Weights of a small GPT-style language model, trained from scratch on English Wikipedia.
Size: width 384, 6 heads of 64, vocabulary 2255.
Each number is 500 + 50 x the weight over its row's rms, rounded and kept within 0 to 999. Layers, rows and columns count from 0. Numbers have three digits each. The size before them is the row's rms in percent of the matrix's.

# layer 11 MLP down (transposed), 1024x384, rms 0.167, rows 220-256, columns 128-255
089:458521438514538438488378446532590573485485491523559573558572420525497510557430516507508578514636459500327513406548521561539533517545480515561539500609467538428569484446493466474556502489497510520540553450501518414453515471500458462537434421468586498466505565539447471532455444533433484554514379438511530423530552475537386491498444488434508477482524478395461502489483538491520480491522
102:505499470619520494449570497507411462508480508426452428420506476495541462498529497546467558544554545536576459526533408601441506457497535493441501530533416475587533384379527448540537418602443501550426545534538532504498516451485372488462526525574488509440483521515525438508440466531482535527467578545456472468566533546471424623426419510463576531478471531444510501507511483526511551458572
102:491401455542486486543475502540466526552566430508560593494563549518424500531434492470479523559454473436618471496481411499463368560509460432494456507502535381370403522484469507533544452562514470403556523567487509545385492533492507531513447486407486472562467442601499564481490504418487550559542508460424538618482544428501444515485479502490512484546534494432466499544580508559505525486465
098:510510508434517455476644584471524509501487472484492478482485499439434487496483447507457572471593415499435618494525548502498543585447555501505490563524523464448478487516478515440567444588462458443445538441464561538482516481549487571512435648508525532561572529437488450481637412480459482466539430510522530521549516526512515524506531501429498482435510473482534478543571482553444498431491
100:448560457438464481395713386528524482558532538516497503520571483536480404494506533463488497528507478446483538448491521577467513549490409510508428464427540525449601593513496569382512490513411491510472462536534465457497537465590461586559424502491574409560562573555473544408586510513638559494504464453522460510513565497493517565503425450565453475474566478487453428528506519551467489525487
104:489509545498448495508567574476457602606493547465472497473526503457427556535533587537457495426479529394439531531508482512540427448462450562520541452429500448539394489471398452420561485490487436503585537467550444438527506529533514503509456475457488554533601545571443444543480451504478492423401509503557490572499506452558493629469469528526423520534530508536449546540496562430514492521580
101:494476496543505450448537388527574469605518549501565493456525453503488507518463540529465455485535506479546530372373493485450545531558552489403549548503499473563501521434593603514426452593450505500467544540484549451577442476547492515592433429460490502525427571511473520501443550474475407493525494581486496548475574543523491468477490436494535499506434547461498562496417513498491549566549
092:515533478539434530562609470412520464506565519431574534594403523396540452413402534503517439512514465507504461507486424466511561456508509513499456434488490443403522527554499518480479421498580432484511456513489410515484457388476590476428404450440464506579550528447476473478539477551532504520501507604437487554440437480425398515504484564464539505460481541485495443519561456403434582441466
109:604544541531478538503564466490514540417499488449481466539540570531502511473505435548495487449526383514526530481507609482434438554571515479507517606501561513534444569501554538423429415473439506533540502522537500538522397511457484460440442449534434599565529532526458463465521456505552515495479414441487435499469533465502437386484480474491508557522496589504451546496627509530473568493485
095:475581508476502564497434527473484513434505511551458545517448444456506518495601552418519487488554504531470511501466615487444553468487543501504553415453488513544470547551468554442463436492497509528574401539493541503569516487420510599492583480478416498532490402524559472507518524437528584578495509442466508516449419477442505444437555468545546501583533510431494397469457499524511556525624
105:362394458493538535502565432527498477501472471522487424584444456473464499531471554517434524455476557619526471518575543425510497459484521454518356466499587553594574559461572487489484487564526492429502474475528482494587412569487533506461352489526418620497551486573518461505512450413435481445534494530484480491468512588500504506546524512494505487537513553540476534558517475536528567450521
099:491584481518457459418424489545505481339453638453516487543423493538522422496607398535559490362550488518431507563521555522531485507504521432482455553539475445499487495548578451584561511494529495544459509658547488485495514479547544558541474538510413452446484531479423455479480450496523473441528511497565484527569424534443564470495484574505546459495515606564495395461440591541487431546521
096:498468463541520457482635554552430522543426549513507569578519474471475473488462482509540587490408490525481558506450441337504513460530511522595468498538515505564384497545522498506520552549529507556444419580494453504424500474499510497508467466511486441480412464498510458455433531466418539420541486560492522521377567520522495423516517408451558535483595452527451491556551490472507407402478
114:456581478447455440407547557511545521495518482452483590438483514482491458454468403613579536499512483566455493517529520476564469554535440532459397492536479436559485458490460465562457500481488481464458495486483463511515549483538536482445548517470447499508496661552522419572449479592518485515533548467519545531481438533484513555572461540481427531531585525489495500549486539495434546392443
100:509479538518480497527433521521488501520419473505457460579534519415500455524509462573463554514531403515469615510475495473508558532444524537428398489558497434548450417512586514515437565548504542516490446502521445570545483519572599531453540466628453497462543526493490495424481433514481435406431376469557559558547488522452566483540486550436523446538417349525505614527532465511548504473539
103:577505450537445532457452485588411551478408560507534553405518522455565548538513533560456538463477494545473542545556563530491578633596618454521466442514473441477457555442506514484517438565612520508527476407482468497565567513504632525459449515471490504515624534460489424518443522437562554528453473412454525433448517527481509490635484540556527563472468577527442507480487489511514533409535
103:452505553600451486519633639513499411619557519473576451428510554626508477415417511545432436557392472502574503554501453458568537467502454520487562590449573483503564581539591586502548581537518478515504530541493531477483487453506510504502453393557501504443442473483508532417514588634497469538470482492445539573522483574540466606473530472535489463475462473624475471472441421498527535468501
098:509533458454460538607501471481502484495450496482582654534536499575462551524509418508479526448496487548523509383581568523538595537568490579479483566520496532470570446442453519486547503468510437495487536593471467507523510544528538448440479514441493452464432475505547525531471459544455479446547594460462509447383505503502507402581509554557459561555429554526528561631550444607551474530547
103:566446544552511509535570472456398517487441441470456555513540537431527479569514545516567610486468454497466503473526403555440426444502477488365533346469579503423467527583557516428500529539417476492483568612481579411478475527589526388564584531621489624415506580482567466476469494497483452477536505479495460534581457571570417456501510482496536556499430516464450560511554402491512596555552
105:464398503452483493556519430485495494597493559496481420514520568558481451506457518650473482517418530563495509494543516438522466447516389500494391487506495476521593439407490420604489529490531528524490447484444432456562462542578425566446495538568469528526511541542518512529412552513525548505487500410493469518456485526516500545521503431534551502486444605518553441478524599561501484465546
095:554535513507516492413423519519437470463392528433528528456428458453456501460479456503413498432554477464487490443508509488471358594511478487593434496532573507439537611482503479616508450507429555566528479492520494554548539528567483589510480506510432479446524482525467478445545540516553463496434456524541546512479647468506517459540468548597545487476647477516524474490484462573556551507506
096:476512522515446480407404476429506518513572494570550530407565526552430505494509490509476557495433464497498535536548505484469446474423519556545540511402498459411492490536406490517468497464552476469490501417552523478488529503484531495490585496560540481572526426568462526449418599470427452527467448492460470534464483481461514423530585533496518519489486453438475526549557436495500485483486
097:561388563464493506517546481505470532503608559475496459478479527597502594563534490531477571504395503444504560560625428509487512521586467524561570543532499512522511432601475478411427518479531518467461467451432448505517544441409478640561487513470518501479539522594479451438402456565503393397517601541509512389519491510560449489446457430584582482492515550535474508432434625460593555545528
101:445501521540499437402426493504476404601438544556443349542436498576479520397405456405473550499447502472485410542526546419502566434527545513527456498493568457494410567429481519550463514504518420507538476490528461520468535524510516507457454518530479576513520434459490420531487504499567519436463512467479418536411486431540469467580454576579530470522537567513545517461507497550432485551585
097:477500540546520517536602446429501558530598490594533527454451565510465541444545372471538504612521509455510535430510540485465500564418564496519482548529527538459538475554423565532508533455488515541500505427486504482483531549378540486458489533498541499480508514554527508494517537567422561598511495477632458493465478447512504483472439558502554459508439459399470537596485451498507525523406
096:431423550481577435451454473537539536473477487486515411502443537528473447464496498457439461484602463489497533537405458475572551497564552598605510468533473431541416449528510507556531445529511574551535517501484561530493539573511495483505546416523532410519465633494480483514467498570496523474427497483480427536467396473467609483500631460535524567449470399495420605424441542493551615581401
098:568464448508536416462582508483530460527406456466510570501462556512484573421447405452447458493505504663501436581480434541417445587559484470431454503440368493457488514443605524544549552422472464434459557525495510516501441492521469453397511595523445483536466577506528490500513500503502497428498534526516526555571516469517511457457518456482466460501528469446481611511558507539455533469441
099:555535504539479448451530539501494511430523541543557541563634489495498497565559553507516570430653584449467441501512511502495497470495540416476445553555402520474499573469595471533546517372525529578513495540587555551528525464492555595584527570582568537431466539552488601545492513590550589510559493463516480542512524485466495511489487541475518458542501432421508500476628575535426463589432
102:501498508465466437396528509457515500512473446514368551616558585572606525528418571493566528554549468503475495451505495521555495526509543438475465419486455541501542544629473382468515480462441514528564467449500532467520483557470568546491558486528540569513460442519504523380457526577508547582421492516524471538457545552469554536488537536531547480460587363529448458522446495497480417426559
102:520448368459507498463324500451479502527476564613679535506419497522497463481589505645579455521484497473471486504473516442504513432509544487554554507510510510477511507603439596446381423537507472397502450462521466486507506483486513508537467333481564490501450536461445444574525420531524477478427526520616563499549515458534436463414433443543483492536525542443458506398584539574407520517561
102:521557558461478537555422473516438485465500540560402551518495560468523524548485452593552464487431461532503525493462604498532449506554490489472435424540516394560558525491519535543524490480565458391453549531449472581512419468467454493543477475455540585453530474415512441516557513441532523439564491497442587544514589597444556481516577487560571481408518448519537444470560458462535600470431
099:504341443454508458581302503484570587447523475511471515477478520585557380556479465417439461569522463465476537509492537479401414462501466508525427481448474511460544464469529503449625553493527566461500452485579555528483456432485475459566429480554543554504359498551438471511567500416419504430505551418460517522539475487531521497459518594496568463449542399496448473401524517546476567473480
101:474569517435563345498507530433490473499487489489347521439531518447547470496548463478506530491529579479483495474482522559506537529519434542558463538506539520440536432496524503417525483544502593518484439458503453504455538463470561563487564505495470463506493428437538518539479553492408467465585467551532604482499475605524595441484465443542601493410423444577438457538443510525595492377437
099:530523508429590583533572432485501446522519518549424488496491516578596512550561558463485485560494492517530426391551455554424417504553530455433550552469471549474488545443451492469511491468511520568532557459482480544623484511580442538526428660505453462517522544559450459505497560429490467444533521582539412548531482499452433435493533479517481502524542502414465612444494474487491478494508
096:546453495442418508499498553416502470490516454609569395479531480490475467581512516429478595455498506474454556579523504512452533521535497435433653525494557354490509483497472492485422474399390491549543478447415460582450434504549550484490452422602479390414492519433544544427547526507457438549548503533555494518414510560416505506480529510477532548500516574519500516468500514482536380423551
098:517512498545439514427520413516425471474532454575421475479494512517464451493415499443446407493575549469482554463399551561448530490547508528518487462569464610440508546512489556567446488433468438467440472477550586614456447428439520500544405499468446513428580462484518564532563534535453517460475534459416503462589519571452614438488469512510433527581497506559494579518407487522473545500472
093:534531535517554564457488518521554512443524332483538519534513531549511555477468405463494555520506489552393496498535555538507601443459582595496552505567406508448463509520558547506450488507525483470554499447456550445468527505519539401489569461565437528514444546527589565449536519476434573466510497495490626459428518493558520525500562442479517572411499489534460491471483504523467412506555
# layer 11 MLP gate, 1024x384, rms 0.17, rows 221-256, columns 128-255
105:495463450439508529516551485428539466511515503511494527453484546482559428523510554549529516405493511523348453443512465445617415423562470479403443484500407466563502470530428484505569469516466477445495455494466505570522477604491491515551451465583550479530478517504519518487579550479642605396512534514449464492525507474454489469462510537381339375508493557444496545456463525501494443539506
100:497449545526421382574455441483568526606531438521452496500467438475478481530540494427486535470501424497493488456410513545560480542479513615546434505461513517613482513535506607489626450516586430475496505556434455546526521475425492434461566528525601499565495509481446413443513505413528641535511497487484463543420520491494466503478508494481444550549583519411503429532532549407498565492496
103:450635480470486501573470494435467538490520524369473510537573424511472496495570529508543501487526480499627565528558466516486463494420470521474544464495519533449485465476421551487554543545562617530472435561431463475506501476588414508564476544442427455587465520515487439585479426496489396498508525497495478525452535518558553510424517472427514465470490445552485499509439517460542468447565
100:466527526445506450502576501563406490460465516540477428521545535452555526422524446485442458490451462470439474537510631592487531555550530484593578487436552551445503528483501583553568469556536536543509546541472433368497544497573429559529437465464545553426536525505392578518520572416565433473475524566491508454515481445477409515524521508544437504444470526492386464428484538473543531529492
100:522462453452539559475411441472463498485521555522512503488502530591503467448552527441531483520563466490453524510507426467538545454541530565581546500441581446481562495457527554460436508446472592578526499463582521550459587497573474492412416493521490533445478469518540569498481575524472429491472495458517553495484484580500533516599524471461489539538529550497451465486434551463555500501493
103:484563394531607453481635579484495506474456508526496438542490568432549483459466423438609498518459452487463463506527483509476373512541589539438481438524437486524496474549425486509528488429505500626502462426489486514448495498466511475452442525483533472580499528446573480540464495459489416444549434558495500435633437514437527519513442546463519496554555524526500574499519503454479505484485
100:511446472492488570606398428488529487533527529495444486545460503509570596529632494584469563519511452420523465542432526614547511486484492499468439497510525466512501476585522479554500516536536444584450457503459493441393443528430549464474521525506335564490478408454535497374564507521564544454417563495368472428498455455516439481506539503490497577585444530488546463487511416497490516443466
099:403437401371452508540543481544505568658502537512597508472544507613475478551468476520409491404587469505460514463486484525490522543485531436534478506515543535501569531483479536469459458505484507557472454504542465432532444479481442549565574433437493447571511486412495449492573503471527525485486506495476520595490479564471445435487580435518500451460562435575475498560630629467489476477541
100:484503508454561533540398504489492582488585476504482466501532535514577511518490421514535596419497572469502479505461515532525476490415434526466488493466563440541543542511549480403481605444432512560569443469544502485470453523409518487495471394463529464550501462517552531643524599484541497553489541453572530517477429514515542409480484518564549478629587493489509515403573468505532548497514
107:410499523497549566434573547472477536525444460544447518470494482523488665603506519570510423379481504499514525526472536548522565520477508559500531525559573574535512424449486482507451530427515506534407544451596487521593407559458511424457421480528455455505499496563515562432427448521599548569457521493418435502523530528462468520491458491461609524511466562529472503494584587478505457552509
108:450479597558490512492503589537493600408477423498474545524547517487423478572434466606478509597406490495544531445391509496513406568542521559474548486448484453567495452537487465478559567567627483482597462512454464505435518548593492506524513476471415511529473372521545572551515525364468448532519424455469496469471471474462482395388523486492448511498500486549520497503523532371511460501502
103:514504404519431512486478403555459489581521525568517544606648526460495507456506391419414588486501426468408526521471490474506526487532556505490502547521595461491572383534465445470513486549406558509486452508478475499516448520542453446468464450546521517539552492529456440458496474441540536503550546529416514581497515501522439417507539513498425549520446575468644506493569485516539366546596
104:511413436514540482438500384541456454570491569510441488448432482618454518508481582597545486533574618473515511469526515522482421475572498507523519443550507501519526537456544567528530528511473513468500515523480458535550459491449362489550514508581446533508485502490523444443471432459547544463515450520586456480546544526470436371520528520462533518468416460588519562634469523584447490507513
096:512493532438497553466456535565410578598474508433499512536527512474567467476521498529399492478578535463502478532433465397437523481459600577476439524534444482477414500540495454455585461493439572458466554559473496447525499445352502422421568522448449507512605439493511549447525542420542585542499470429542391489429539469457465427527553473545450583511511552548536454541486575497543541518487
100:566511471520516515490559478476487467524464577509433485552514457528461563534513477481527515442531555447375559437524584583537472523640530531523487461572609496444527525583443482576430425462392523449480603580462510549416479498570434486479598502455449579542502568466486563459496500549499438497453539434443427511540606528480488544530490605587486452550450454537540438517523422493444451476539
101:525555458537501455487482517418603396488575419410472496511532404487504462500510503479527503383455505528548515519538567308497574519472464547481453419549605512442524553394414602393495444502440459461395520480458523503501506511518533478523494541491550528578540548503484519545456607515545493465552528448405532516461514485539451393527543510531470501505553570565512462366381467517468485478524
096:435505479466506466507425484471486608512517462528474543628455506482536534501501425435439554545460400567539482510479476515528574541537452461499513512442511452499575459547499473538492499449452550426470549586480566514375500513496457562483445502526491485429499528498501458458527509458533548546520515427498482502408532472546544448490505442553479545451420513583472478561488465518544523464568
098:516512589517497490444507502522451500522537436474523507604554510513578481601549514468512542472526483525485470504627410545571498461539555544469503452525536503443509425566590502538411512495393562554481530542464590415533499621525492531494418550448497462592506568491560449479483553485549458519518505489502473543508439493533560532600554609479456582499407520524492560532572494462420398479605
097:505437566441533467587449479480534442573558550503528575426500491527462485471512565484541559461590550521476536534572492501482505473552537477536453554552494476613591549520482479492498507443584510443493520491471478491502479588461588498471491456487487516559512537502528506427530479525427519521566505569569403583471460607464473469481628508541414474447494590473554465553549505495532433548510
102:492457440559498396467406495418467439485512560502546500501592489444551513527571482502507454496530480434572629486495495504548473506556519503485478514464416508477501412528479535477511531479524487530469454442364500517475521536573485457549363406536489480442547338478444493552484398449507444489600560488462434524482504471424484505505520477501462439509555555488492517491456448503515488499523
098:501459522515466467473582505558533550500574531519606418562452592526540453482488500474492503531539427489537588496472488423545416517494453467502452551513574488546531475546480503474538557560452454483477529511485379520475518503501558354426562497466505522393534492505536529559432460485462436510469541510515608563486416539561437531544580465455475454510559532542486579515580532535425591576478
100:505532452483413443552497492544493496530453588496475467513459553513403465507383521502468504448440538525566434453554452497456609390483455475484370461531487385543438478441526483469547539472573458467479474465474503501466466474540440612489438587598534450585481479527535443562386454460452551531475585480497453487448547423501484464449477478548471539515501498507490457445521467559542573485515
103:539539562427414542541462463520592597637552529541489568502543472441594535503506546455489512459459543609524489549538648535616536472542465542587487459468500495489440434477582477508448479425506443572507478446470512546536469472488452492422469466593591467512506561544491580390501534526551564556603589519550474465488504496401556596422509471385498485482539495505376450546438482514485506493567
094:433417477484509474554588564531507578448465496552497543474468571472577526552454531400483486504450503516454475432509545641466513561486472474507538549482484473457450444503489548544504517441471493483532508513552474557624503486513523494564550542553524564564430501629487573411453454593441469458422475512481540553572530511586496501530512513409537510525412509586517531499426512452487473446487
099:444468522508567492488380530541443607483469501592537566550405501475504475560521519459553500432559583494454484535564471511634497546471519556464463488448500523545513569496487492536453512547564521468443500428516545504451485505514442514456530371525528462434504476536520564530481469406583556497532517472430533452527450487414587507448552538495547485436439371513420513553518426487424437459476
101:489532343486483524524561508429541423512484477620490460512576477506525507542552461457576431465593502579458477496588413509445416525507356637471529567522460477587539417498475483513545597469498493531439607503472565559601463499495442536440428543452566409491450424531528484472506439500525410455517453524487507516545448528535535553573440467474494478519505489565560576544447566467472394474435
100:539612477526468537516585518640530466446501442479631553521352439525427509484462472494543438564454473490574464412498491406473449562535552555574564529464524467495466554490485555523571624514536526466498476526458456506523418514456469433590588472497543563468511493519433469482462550412515482553405497495503436504451496433497441415517571554435405524447491610509451525543546478468549502487590
098:473451464392521446525542503473520441602502568549382550515427484596471504489501455446519464515501600473518463473488540557489457526493492457452492449467445546493537433579461509555525484503477479421509608564472485547507515498568516462411575579497535525517510504468503548456456406570542498603502499536451413446568451489536456422508592528484498541481401457548515548555449561416365480490478
100:487533631418514590516566546500469520540519446532444588501518515415558495522449474480485442537451492467550560542458523432519504558470492499387572399497502489457442545477471509547447541420531535505469517530390516407490557488479526497507522463523500435549462528533556492506422447467508499440449451502511521421429497483488523472480436454566501500450586484547501451551550532500516471510406
102:514460411482560498461490520394381489532527477507493556461469497466519461565534487539472539533514526499512547515546510569526532414554516489473533606456547571403565543497473492449483572455458494558546498568590496515529527526572606555525472522470595462464598546456443500465440575507523500495506664493539515453558456536463528434470573475453473425412438473550540596538394502557457499482584
099:552509515504402569502546551475447560621469463523473518493556526454522382464429431486504517489535442505486400525558533481511470530499435446465486458541551449569552539491528481560424543510557482534448533461464507475457536457494554518450479491512459491548517431431516494553437563488447606455463480522559553460483436494569509474487562480482422515508524510597469594499491525483519503480536
099:382529459520533599580543436533517473413490499464505441418503570479506537511464479514524434426477437415496515517513552538542512503469488465576457560390406544418510559578430470495494416446521612526497542567511600495479482517460403457442467594472466526517501572528503542531441500593513493547515515478439522530444397495506493509530473496553577551542512551534454473456457563473453524351422
100:430500473492488446461403442514475485448509534558409436481502511457479453563530509494526471457482479452495474577522527451532602516549540547667410493403562461490524433557493516578456416391488549493392465466437427433459518512495381439497526503519438576501466509535446560441555501458467464542499438400540505398525457516463485516485489480432484502557401523540398430494552436476564510542505
098:394629497547623503405574534588585445593570480488440444501487436498530457495446514498559551591504552538487470403533518467550516488502500624497589546447511495412613525501505512452508406464467492464456482487557594521545486554534634542475490520542472478533449452554495524508535512549591608487426443472573430521450497433505534459545529443502469456449476488580491548474475609504465530492527
096:445466520604578520490435474488500506551581582598394599445534466445469475523537460494439419476454499416448412524468500480491432533437462566455435502454484452541506478489431513435420562503559427480477464459556658478563558459542533563511557482478481451566466534423486530580500544546490480490475497533488404543439520631570509519498499468610526548524517471567558488486477470494482525413533
101:475522476566443539456512428507508473525543408469531509540510498458511541456507495498547554449479529499483528524556454476497505475460500619534478530474496558433495453452506565422454478635555485396497633501422444511511449495494493563448490520447415537411440428452447478405582425451461468520415442589556532428470482488475388506471462425494451466572417486445646560547532541536552500501531
# layer 11 MLP up, 1024x384, rms 0.18, rows 221-256, columns 128-255
102:557466492514390529515491539458340499489537505535459483447453450505370396515578493409584502473521481453527493534408536443425513395499560477402512563532540434435459423483498587395464453522581483503538461459500479492478452425561520591526458555436508536484446569561442479526505470510435517593463447497455481521433513522522594447551566568475434526555445547545541525458469573529587538563415
098:511540529528489504419504468449509415475391496549466572483578528551496431431545430440482525520515446512480445522595420500504486476517575436568516467503498493490535480480503576489525422415473505367462469594441506515577501423588464531504539603449539469403541591502514532558494572508549519512444566519467561520530551455461430465464468519559472553501493526446458487483496540530374552488526
102:466583408432422513607519485461497493459512425456541470436538442480424567511521532460503478554440507573518510544448544531526521440569479408512444529539564498411537528478485518427496530613398508502448516510497513508536527483548386541532513545386528448509410450381593523383603566547585489550563510549497418331529570522565502479475529501458458509499402504539495446399575531460501393445405
098:486401511579530511503531466577595398486486447492501400470502462567546412492500506515541545555536566488395460459599388446424471509567532413550405473542459478497624551554503493442535537529534626591501451476453539485452516460442511502454489494451430495568627499557618414437449520499543480499479455510468538515416603446517496459457496493563554520422453532478418523481523485494562469410491
100:456491511463532570576538445439542452483524480536596510492562541502489546510534459502470537512389532569428560545513507487475512432423464466473562567479515484468497491499535562450547511537439536448491501434560458479459507466479414525459377535531477517481508522406575401478467486478504534542412527505483567569343526498562458476389450461497489429483515539405473468485440525522560499443429
100:472541502494502455390483435482536545577470455542586514451461571572553392405462457612411633530495492442507497510444555466475441486441496476410486518475467490453519562409441523474438581528440561462498476538492505480508553484489568546576439465491541456437462461515489514497437484510501501516467455481651464517510460474483468549458469461498473470430476527511543470553561532450509603495546
094:472445561523544541539562373484516464524457452504425539528540521455502439488514427523478549462531545483545571466474524494490472541549474474558561503531446570575486522468522454537495507454479515573535544512405537456518498550446512469490593510521475471421596518448555527451470509510489563432668506432590580542471566516447538589437546542452538553453436461539530505379469485506511505459522
103:528538512501476531536483503609524521546490448520497435548562486540473506546535548421454414494522477469552525555513439572549543520565387408465510474540476495541541507495465478531572523482439553448493567411482482500551474469540483508586520388589452599441561563566521407492456484495420514447434458542456427559513508546484468446519502470495467536513561535386518592506493569456422585504541
096:599488465518523500435409465433449483571512516457556494493551563514525541465456472571511571513521483559527513457533555506524482499539356537542485650503489570534532570448481529463544481453470547490449536522488438547509478524395393398556521486494527457530488593471516485509572588527473510470426581467478478486467527497549532524645467551594531613544547554465412470523569511478494615521462
106:509553482523509468513477471584475537438434470408416571527539515435464475475510502529411530509456470533535493537461531547446539440460562489493520462496469500454498424532535600575466546480613432485452454464548552557514491530479497478474443428531461470485517463508547518464526459554531484500455423494499568492483505530430571504606477525552447528437548601650529499424380538498599458385507
104:475528485576560503511556500536495493434420436423472559562493588446565474407541453534483465591485509518542535552415531498500564545430497531520525480598478470557518493577510476525563521436566515431484554575486514493456452437472452511485447462397502537441480413486436471471501515497545347525434535548586470531432529485478573547501471542472483506522474448484555410525496499437449504511537
106:626558410519517494588496510556438548433473488528540601562406431457463559518453558513519455531500528497528471553470558518435521488598493476542554439526519461477485475465461599488552550525441428551515497499527562497446480564568467473432493475577486550464577589578525566573436515548480486503606537483515518503486446439440545482506567463378441498540458469490397410405411551453496407559524
115:472394446548369411432499474567543511574586484528532505548509444520446467487497559598488426441498585490450484421580480482539542438551451488536543430490550515537555509483490594562475542584551460512534534494492425504572446488492484433481443427554538494420485549552524495457462527488455466496555514512631518472450551537527542537446508504535542529436472511480501491497604468501482508490410
096:547412486544471434468603558493427453465425530524429517506479500541419446573571477525464536498434543512483526507475466439573523559517522505403588473454447543529518424463548538461440467573496460403452505501534534527511577496531570566520589438503509640529514536552539477529522528431521535467426475493558429420523509494412485415486559416555599499441483478555470572478518477620472458505459
101:478543488553568617491445480386464542521470485546406526586529468535364461442463595400423553401612509502536427552355502503453517503491503515468479501515562442542552575581528527492481576419498495593394468552494483473475484528514581508490504547489481534568370424417598471547476462564463513540549501499501571501500481380403457425494509562467598581539484531584564493522491524499564510449495
102:513568452496526448598521529465435496467476426592502499608647453575534507516500486459494528480486435519429586528522534427561572541519479536522420564468505512470458574472565586446398499565527445516509540442463599498569477493539445486515561435520455427471427548493406514457537436472500496465531528533508480496589496429533527501541579538534523441473521495513475415427496494401476559537479
096:402430522457516504498542564483644475531532478577426484504524445419478500542487513425467481425504495496493447512368484572549465539526519522585522533506615555488493508422489485573530568545515523464407529490493566513559500486521473525421462478494503487444465472599483542575505510567458518546532458460511496585471578510432471483472548528448432563470568537524466488408464667425499575539414
103:422439525497543528478413580592432389552543551534554504458468487546506510488515450559538476529567482540479444444427550471382454500445437488530534439498622500583477418552532455405480522370501534498549434445517541494470503559466487435501537501494490467515563482540452507561501455542467447523492551506540505520483510495492521532527486554524393519454488514447476519548479524498493472547529
098:464549470435585510467551549608543431466471596441450461535484498487544569513462501580516400446444459549531472529533430543470501535468515498531517455492405521520420431507573560487515427501490495523512506476489530447556506467395462585490476402499499467535450502477496419575564449570541569413531569513474518502493613456382541454447536468487609572496490476418557524531562483501440505381589
096:491518539590407560554514570593497540398407499475555468503478480482484532476487542465501468473396556517517592562504465485505423455405447573473450441519495535462492546531474578426463444529353516495474448518537491485521621493599485446538452535526485506428531526497436456570496488547460512540515494498488522508526504431531588499541530407655620471501427450525506572542477439613448458462495
097:474501496467489470414480544450460550437499532508469540465479563562469567499606553491517558436455502441504614511620494541544590464540602514427458534485507646604540532492542553489554582532539466523521596493518586587481508486478440534484415514515582510495431531484535488497585531601526500537452546550486418559480387466526492485538487482519493505500495431582587523515486525470513566526500
096:502498447539462474510543509531445502618513447497542445570402551469543495566486506477482508520522551572573476438541455494501525509492533545439450548513486448487592501431480531510567513542518549496508544572606485518520541573490539482414470490530405366496453653501468493492500429480587501572505499460471519493510465467508514531392467572506421507461481394538502600490391438575529488548468
103:567559412566534547439715495543510458457458514554472377486458495477508438539462534503444459485462488491452481512364455508479496577523493450484477498410441495451496541533498499557604525414593419504499511492518501499496499459557487459541496417552473496473495448483549452485591411440542431552470461634549501442528487404583547525479470488490531435549460511422443443459538501488536425512411
095:503520505504488503481411541593509493503438517449499456500535435562366460363493582502544461562574606527594539528520506501542524468505478403490512411460466564469476545534450490448551487570460530525466543512512438456548491530466503556448517512489481533477429507508562588466543525442447562507469475486515519497492468464507447511538595450630487555472406479570490501421513511424514515515607
100:501463514557573548484463515470517427542490540500481533581467541479446528531561564519548494508544585554497436494518560560542559485507409630500590469521425571467547504598452525540446507461574524497505533433580477521544560567536532525492396551527570437432512465478498489527455534460494451508522558549499611498511482535556471457490532531546524495441506539577488443503582517460487567391520
105:494517517465539456387377544491526632485436497561509515595477481550548449530473428564380542525459511525474458514479479512491482501448493442454551488577454493415472463487448422532629441535511448500502534540503420592379452534581549473495462461540504425532510480472536524443527486438455481461586466452592463463473528622558512480488438450499574453507567553533544475486480444497500504532489
105:480516416508446433489481533569522395511491488514536447463519566562487455518537528477493448482565536553560465533465536580519605416593483498539506521483519497485494587425544513524521383504456403426489474438417589496496533452505462482460535509527497493485483471384478447471514487462460579451484511534497429427488535567493479499448447452541433442418587382487565495618550444537545492551527
097:582467524477431549381486483520460524481537500488557437508417585614543401535440482441524482429486586545454500442515549474520546416553534503540567429484528477534553473587467542472442561440560541616473447462637465570505504487414559498443518494508535498516469547502465458412449529473517624518476475458397468420542451495370485479507554408478584474554567515542523483548482501444579513435580
098:511474507509542538592541516518400490458512494539523572529490519390601489528578543538546467492472504376560530379518468478529512520476541499441545515473473500448468496559582527474491429430517463505420467475452466522542365521500459505518513538484410499601586451492507574534399566443564505535499536555452559524545538492544500520506595505436531508556584508491569371516545457474389502504568
097:537432463513532473530492582476506493520516523589413423424465500523489517482519546556533632470475503518511531564433429581554459459532495469400480482456518487494563431450537539568462522514476440362512546551612542527487542591525509485456596529515533487550517516506531514492542496546558581514487559418464575482507493505462538470529459527534431449436488486530550500550521500416479547458436
099:478463504535450522466443607560495532425496561480525533533480570478608426533462427509498469499482566562489580438497473456648490455461492485474499403536551525447496480601517598428477497486462501511484573447518516425455568436490589498449577550546513519516503542566491537529488379520525529511496512455484583478541450551520491479607496468525479506452444462469473498424536572534442421551510
102:523401550529505446505591472459569596548538413605604505532526454504426470500469545463541465526441491500503495505500379542585488464623527398458588516473560555521518521528517489470492424451531605471545530484561448490566477447559502519494453436534469461566496443452540540569516480441523511512552572441543555553449407531520473586549491489572556431487480507534545476462597600508534525610457
101:516462535509562456600548497457501553491483523504620425501555547467451569500482609463553592523467447526531426489463556566417444493467515465431484418476529504458492418537490496431475576512533519473528510506503549518594463491511492457482578405469520579527570557528467453455435525540506534474515482488470490503463461468482482522580503517457507395454518469437556435426499479525509524437489
097:437442539417442377436532488494588549475415516533382442565546452486476596457389470504469537460494441449549479535488513486486544377478552504511475456514526593541541445536570545529540457487526539491489435448490500488519504495564583548462543445507465508505496618528445510472487521495623422555464501451527564501486564501397567495461420597473455508620406501425486438486513586478513436495476
093:433527455497536398497457551492525567479577442474506466450472495531520470513485502405472478477462502520569495611474534490507465522442502450394505532539455490570480456544411535498538529433530463495534567489481501527504438499558467465502538524509529479632562571456490521587516456467514492539424447533513494488524522451493645463484565533415480439537537504561511545506499494531456516539542
094:571431471411491425407466452499453510600450570483548508531488462421413517491553533530455454570549532442463484601489488492462502476619452457515479494450466570448493550538411496541473535476523509515501481551414489458531491515512525596581571529522481485534384504513506471576556517515509527502534435517451467498513570520546486471552587446625454451536542527465399470519505529424482436480538